Each number is 500 + 40 x the weight over its row's rms, rounded and kept within 0 to 999. Layers, rows and columns count from 0. Numbers have three digits each. The size before them is the row's rms in percent of the matrix's.

# layer 4 attention query, 1152x768, rms 0.0311, rows 935-959, columns 336-383
100:483486561520503534487527549589484505565526501500505527540446520508585583487478494518521448519464483477441487446464502439577499434554499536503496
097:552432560494543482439473509523533537524495555448499502475486531480517483477468492507513512557547459487508532522535475456519493469476577522495474
102:450493590485468489435543535473496559491443460552460517503542505545537492530535492567524572522505463515518471484479505536508564544475454550417516
096:511546471447594522475567571555504476552470559507464523540546526470472468487563480485532546550416456469442507505456478486439418559419498426437572
103:497581487483520510473451582496524560483554485448485503525482497511490455483438507543519427502482443514626465477571509535465474480493486514438541
098:474447542531514466476517472444528418518433538570511428453584537458414481421535507493516493507506470535463488491495485542500504545464495529528503
091:446586512539495508432555487484513443480589464477479524481567532464526531537528502455455467504506491453506471478442563565499503489466478510399482
093:508497511417543416494449461555584524436491501490551499443401460549511458488511531555496453493518522504498533533582469485437544505484477481476417
098:468549493433491514532526552532560577485549525508509523504516548484522488526510493499450447496497467438537488475494419475572408484541507500506551
095:457531416427548557519484559554518457501492509509567542525563532568490484480491443528535441467492462462565592446500547538500474559519527484508525
106:524434578492455545477440424524494535473479539526437489478476521516520487462528439486494536502448508451507531494553449483495532548594499458596514
099:459546478421543561458530514446521555507518502574473482443491556497429537518523467491611451524507465486462539483446440550490463425495487506505451
102:421492495504530443447510521511499523521491520505561461525510518475498458387435540511535499496484491529411573469460461568443526475464386539463513
097:494496486488494489455529483485470528459451394524525517420487502492547507451484550455492505503587473480538459509492413521494418551488500481503473
096:523500489468445481510549495539450391483516535485511516527515467461507515513489418490543526477494477514508524525549520516484490533555502561416561
102:497511495469491464462495454552510427518583435460522514587520456447516499533496528400520467488531504473498464494515543532476429482429510422452487
096:564465541468538517595462485490474503555462555547443473465494481538475499419406494638526470479548529499565473494541354532496498489560464486509504
102:469519508493523480470591393424460454466530515497499482510470506460465485528601492437487485500517452380515554438427560467501466468472523460541482
097:494479570520509454486435472546479544476457447481530547510568546437474507463500515407448522540524550549435441579508507519459495571544524486546528
112:500489532472496487521402557567523539501477453578518477512501492505520511445498547479488513494544447443548536402478509497464447570481473533476573
098:515395482548508532508504468487453484524570489477468568466494502590451447454427507544519489425567552550504555494510396486484511551530505433508532
098:517448423469513489529495547468514450464520467524511411519436604557471514510484459518509518558556508520532491539539494533483556547539467486492467
097:528474499445537566593527519536417573515485530501432520447477489548550476451488385530510414512438534451504521508490437422489466495576482500475516
103:481488465498512466534455509458504513563585460453447505472504484535450449467435499468507475457544575484486524548523457503490439489548499447422518
103:498446452508508487480464495486492541507492497480567507412457530499562504465489484561519500443532478541452542579551467511428533463475486456474483
# layer 4 attention key, 1152x768, rms 0.031, rows 935-959, columns 336-383
098:508480449585478483522520555511491515501503467497572444507540497501548497497513517458547489465549497541513572527559491417502508451475587531536487
099:425444560439514471539440519532472440518430501492469527495467534492532549489550521507479501569514592497469515546456522447475522444479480508522499
101:518506481495522491503481488559524542503503506486523445506538506503458519455405546525520461489503436524484455583565448493504523416472476521549464
098:497441540590470481511515493550444517443553478529464526518478510571471460577515565499523496565512491458484462594494481533543463544486568474518516
101:428421491426520463513437529525507445497524548409442516492471472509431487566526483557514502503473495515495495506479477587509512420588560472486467
095:434498514499432417498599511500450472458449505485500444474581488467503485601535487495459418534469550501454501446487507587528447416481428504493454
105:480463468524464488492457466481522502447549434471476586498461580519584487521515527481468486533522553484546422563460515463487562484445528544467472
093:500481498481520497481526504520514521537501448573480480485493512476494481559506533474525502525523490527470495543529511557488496517519526495488506
096:555514539479540505450491460455507529452534483451471542592421506541446476502506506481511472512512555499508525582493465519515518488510503494394447
092:568493486460517519528426465514526450510482486489442493553528566493534484568454434517506516423532467502493580470493536547422498432605492439526428
099:480539433501522514505428465548526514524476501484486465509426484509507522407522555501452477527545521576489547466420451450492474473449446436488553
098:468524505521537520514514512541512491475510543517581572516502482475508482493491525507540504489556468560451547488504495533471468528500458420527571
098:446430530485526492495517550514503444521566490528500562449573463501429527453535598564571515510520468540482495611511578583521513509468486461515488
100:552476467428465548476422488509442480565546463481420520509539562465557535449460496517561513488546547470516489587501527451456547500575493514481506
100:528469532546442545496552470474525489486591424436468448522544486462467427561453472509421538476537459456493443511506454527515555483475576496446462
093:555469504558485517528499541479474488578490491482476552479541557533504511497500470496557565472579562540569536527527462531481492462449361475500562
093:482543471467520498550507524502466539554530520507488516544468498544495496542461591495458459522490499468459515464495510513498449501515425509448546
099:515549491530469462582534451576533535526522461505454550418484513551505566493537455553528509522556516484589503439508533482549514437434503430512489
096:504474543485480465503481515499517517542459555481469483520514527468486484492497454484528532446450532507433521538414489535567513453518449521485554
099:454480436387522476545446497497505512518440508542471410522540582446426517502451545545503520516521468469476530509517519559512456487487487495509502
093:563529535489560505533446454502528509462542532515533592501445531517420515473527443446504515466479419473494487455544486559468514537472535488492573
101:471441441506497490564456500476532519522479525508545525451505454453479477437483518460451445486493550522495486483506492438524527552543476492529444
087:584473474474442551487447532528474542474556446508487506573513417545410497457468508501480460507478500459524448483541447481478514540593549493470494
094:525413543396488538513464485447471432443446575487483470487520504478534444514513377513468540532567476527503608471482477483559487493483454474514489
104:508528432487504456475475512516504483515518470517453556533561476485510519466582493510495482458476521435475390524574565486521511580487553452528501
# layer 4 attention value, 1152x768, rms 0.0291, rows 896-936, columns 336-383
104:502435543468455461509471475438507488497463509506451502479482468432562532488508559497479545457458586528536494513452532485460503411507497457530574
109:468496493477464467403529540552551508398527530545515478462484546489564492491552481490434482462472504525434523512465509539510509503543517484521448
100:512514533541494531514498464459465556538474469523515546488510500470477528497529487493581480467481466458545531514489399531428473519545512414559574
096:523480589514478467491471507436540530436444460487508525432471618511512581542434522546487397455566432530480504510507538475462499483530463564508497
115:456416480536533458393495503505528477501450473535430574479498539491441550472531476449472477475500485477489503488503555554447464478549515506492500
105:500503461463536512504489471502406570490532487539564412462541597537494493473539483500498552490452493522438456434458502480530539448500501480525532
093:495507517501457484507480524394476479480495396523490479509460538483492532479426511491511493492450462509478502382515447512472499508526433562470601
098:496525587548464486511477513448562508466401414535503530552529502542535510470534500442480482485493491514510559462499519481442463539494522475572567
110:565504479515490481538453470548475600490526490496550463478464533467571455452447523488426487546508504451507500566478470469513478525518434525486486
096:491528509475490516491459453398506472484520581482505536425515542469554516548566529548544471426499471502426488502417482550541485479473458486510573
098:511483477526529461538516510523449537435532514488457513577456507503529473521572544469524524522474485464486448499577497477541476474517469580460404
099:553463525470516477460451480499553446533488653509504532495484496496457463562549497580526496453390520486463539528521461468522500555529511423487447
096:482566502492462551472497481568489538466448395528443462569502467543506475504451456472462459503455514476524519450463500497507515498478552530524483
105:490514464493518524484530528526498480460494418491482501562512481484490528460479450496508503488546425504505536512500506520499518521492547507487537
102:513568556460416471551504541366461505408450499459557446447469519541512547571534429499491483438480463460531514494464540509477504492471466459473553
105:470481503549542448391425461437517442552501532521504508459505456504504508413525452509479520416515535485519516489479510478506507525541546392504602
101:568473538514454490544509518568451548469561505468592533459456573476525497495493489521514441513494491435448462495504526533479500543526488602404456
102:526602469534595529433485497464525505488528447537473503450533507466511535460549466481527518462570501480550465477498550482424462535585532449519529
098:456486553533479476494469472350490505478463565515507564594488541484514520508501526502490469568492496515598502493548448583503461466520497484488499
097:485515461531531439462470509506520437455448519556459546565500513482518488453535527478512487495467464533522495550497516521460521535516493510487434
097:515532565538467546488482503411552526517504386468476491480480435558504531502503521448496515520535504469569474482463498466498479466486430440581595
104:484496425563431495475485505483521530494380498484502447569556450467458512487475529480486480545472515533573504416498450434590471533485498491543516
099:573410530493511517424474492491468521478485487411454554494456432483543502475544440496516503457552496479546527483481514516402496458565434501515497
093:501516586521468479563502468544550466489574496491448477480488520442504497519500502466438507521486561521464498480481548501541480505473521453576569
102:475498514507557567510480495576460571426489461496499492482516534516590503418501561492521495497535492474575481532561506459447484544540501467528522
100:500488429530476540537532518547465495480536441548486553558501492482584527448559512429508578508508515475507514474501421484556522476483523530590566
110:492476555455514519448576507520497528545496510469482555456517492486461498427499437468521472514459550502466479485473543522518502441524493450505571
102:441498575485540481465492476511513482480480474502434527477501491494525542441498472451517459478586537519514479496532544568431490503529437483538529
104:538504452515445479546493511374510510489540612500576476623492487473493520570544522517484482487481459531526521511486488470608485545458521534478447
105:510558518539454501461507496494527446526468529551560503515526448523480561587480425514486451471453429537467479535476539474558498530451531512458492
095:526555521559569528461477469571501486565456414473474526504505484518564470433474435492471497535502468511570536522541513487522511504514538454487553
093:518476465467480465556595538466520512525518518536505554526486522458474535514535542487520577477571538506511522539568488465542483504500465498537428
093:563428453507541512551501474531524489503497481486474497483512469515549441521434550526515547469477563523442515486531530489558568435475521509487391
105:479520548529521509477513465432482474535524525511514550496544476523487498528528606463445496483511520555565495456499483501477465494509483466524545
095:482521500528484518525460577441467512549586480549490480525448490494523510544513538539461541540528483526497476544487563480588501495491465539516471
090:502435523470573524514538492426495552476573517505594534523505515537502532559480524500559517478533524448549522532564549421491465468505466497514510
090:499471522469599558468538463502495556519576472542467568502427465553466460515524445515562499484454533489538447538543489464482475479523473454473524
094:530526500441504510617514477455455479496500540512570482529489528502430542591503523499507475533447524517484452411477480490525469523470530484513492
095:510500553514504506500539517512472540504424466527437504587499542497514543443480469466491529499542476540537472504514503496495489510549509435571569
105:455409503437485450507534575500535442433453560497414534556475540530553513479482557494435493508449537523431509477465500503484529459512510498487546
102:540487499537501517562528475505506494528523573534490485529536476524425508534476483551475443538393583470521544455469435518531486495521532489500510
# layer 4 attention output (transposed), 1152x768, rms 0.0275, rows 896-936, columns 336-383
085:576511503530451501501550538500504458509482482525461523491547451509520505527463518529503487500522579609524471508493433476576511540559431498560513
097:502479425565502591445509486453489508568496482471470562513542452581530545447460544504474468524523517482542512459510490451553503455433436550499549
088:489457523570537498562492529539545479525544575527533528496477458570516461534535491497491512481497476537447486507431495504449430459424529519499474
086:453466470521550493433512493559458500498533528435508522518544519557568500518498541487473455480513551454499493466473541514517508493431584400487469
091:523484466521457535527495517530476523511496461437461428526539494574563510498452553471537457532586451527517499529459513423573568557476516538555551
083:495545458580516544461539493470509516509550455519483486564483481518486492554546495478452514475512515439598516553556552515469476420528499487452478
084:537498474527489484576457524601491519509503500475515422511505419436563491493538391513505539502529449493524460543453506460538522537449410492537502
086:501480487487471509539505500584538443515453519469486487488474394532492462499539511527472520520483487499471490461411410448508429464479437497436484
091:559523523436464506427532524491500479522514582541542452497480484446527516509514507518554463490576559527512539404487464419431480432521542461528446
083:535458488516473470466506527515540492472530492516495420462503506559480568548505456468414530494498517554505447475561503447522494508429539494560576
097:539551514503491534447481506488500587512566520551511478489481388480514495499478475510450530473493517515579548508561559517498472479543524441529528
085:526455398445491532399519494478458393520548471506501416457523568471527478513554564463508491541562511442533440466475546550434527436522537580451536
097:455471506453524487497449448479547460529533516460548434470534534519469531437458528513499479562453450491462541454465426533490502557510395558476490
088:549470451465507463518471488530485527516509527471537457526437524573524514477470525529508528532503478490484546436481511490481561449488445541427446
088:502518464536548530450465509493489563495517522522492397539530407544467470542441527434500532492458491496486528569519486520501484492493513467538475
092:463517396462521574537473508532446493451517511508442468520497587511444467552473480573457458490460478467480429470494533496483521495445471608456506
083:505477515519521485396539522489531468496472412433503520409561493553465481573475518513477487473477469535561549506553530504438533530465537428508492
086:538488542434480489565476452521478458480451507514535532515438535577480550447463522494504504554459477476455490496470468553510503491509505516467490
085:513441478530568510442576555527503480550515453545508482528482516520505542501524423504447454515521543418472528499453579467515511491525541510566389
086:504514508510497569496492477483460507521581529465427464572555493483533490543476525502526587506573458433488518469525489511518558537491542512510483
088:433484495557499480487504454539491502545422554479520432551479579453452521465469449493538435517442549519406444517459492429535470550524476439532463
092:483505547464533474598515442455444523434539529533530529456503448520528461449497467559502520479447455526488547534587482562466433502478456483469529
086:408502525510475501463526441507470574484490549520527549540500424508493474529484564517462480512537592550482507564516482475511484542480565479504406
083:480554435509494537526519575441517475559436521524490577492416471533425490510490507522466504523512531524531513473514464463521477435498433474471579
088:436505488490520458437495549469492478547474480505559452538447493427401498545548499511518487494512506502434461474467478528451428458557508520495519
088:467455510503509565502472490491518522514547472510496528480457500510565520504480455552491538498532545576453519472474540484503431505493497521513571
089:498577496520594572533522555539564514554459406491423506594360569500503495502458522454517433527502498511536458456543508459456499561504489536385541
087:472543457505433475541542498516502603523450519489537530531464470528469457556542441513460483537518487538466494537476465405534468516433515497492481
099:606519478569533508438524506470486503534592442577464538451489420479483517525555463467464580472551510481530504537484516587468564449547482409511484
086:461435481473471518486527539440490551524485470473438520500466531417504463537538579495469545460497552448552529470509458540507515511513443424505462
087:403454535502510505488492462552507555496500563511576432544520428472486519505490482461550578507495484501409421434440444468543493556482450486521491
085:612511469558546457481504516481456520502547508491426494518445514468516484518511509514508495501579524593544492441581578494461507511514545488430576
084:426513549474530546472467494515507468528520487424468503448572593438468583432484523483461464496547533448528520480509467516426495476537438540481492
087:483509491464492524566471545508523503440463485508517528481472518502564507480417472565503433476457485511486511512429465482554490478471460607509472
083:507541502492468465509477484458544552491496490469536565376521501428478519498511502509531485452545487554545487513472539481512555477511480465487476
077:605491513442452460428525517590517429506444512601510490531479456551522499477491530416491533502495553538549486487454512546581502500553577451516552
083:496509489460455517457511400439553415504531505509503415456507522458454511495549514513464586529524494533485462496444539448452458557516511470474518
091:521494443582463455429565553496517371486479470555434497499498464515485425521596495486502514435506493424544469509580524565450461463528499518546475
090:509549470501501525512517507501411516500510483431498455449430514462461524484459505541449438490480544464476464513507525377508457507464467460453415
087:516505409501476552483538528510522530506455517434530503501504475482575512525493522578497452514492502577545519527477481446513537471440471571477465
089:424505431506481483497606515483528410495529433520503440471443523494463508503642501511536447513501528461539474557509502551465467468506445521445445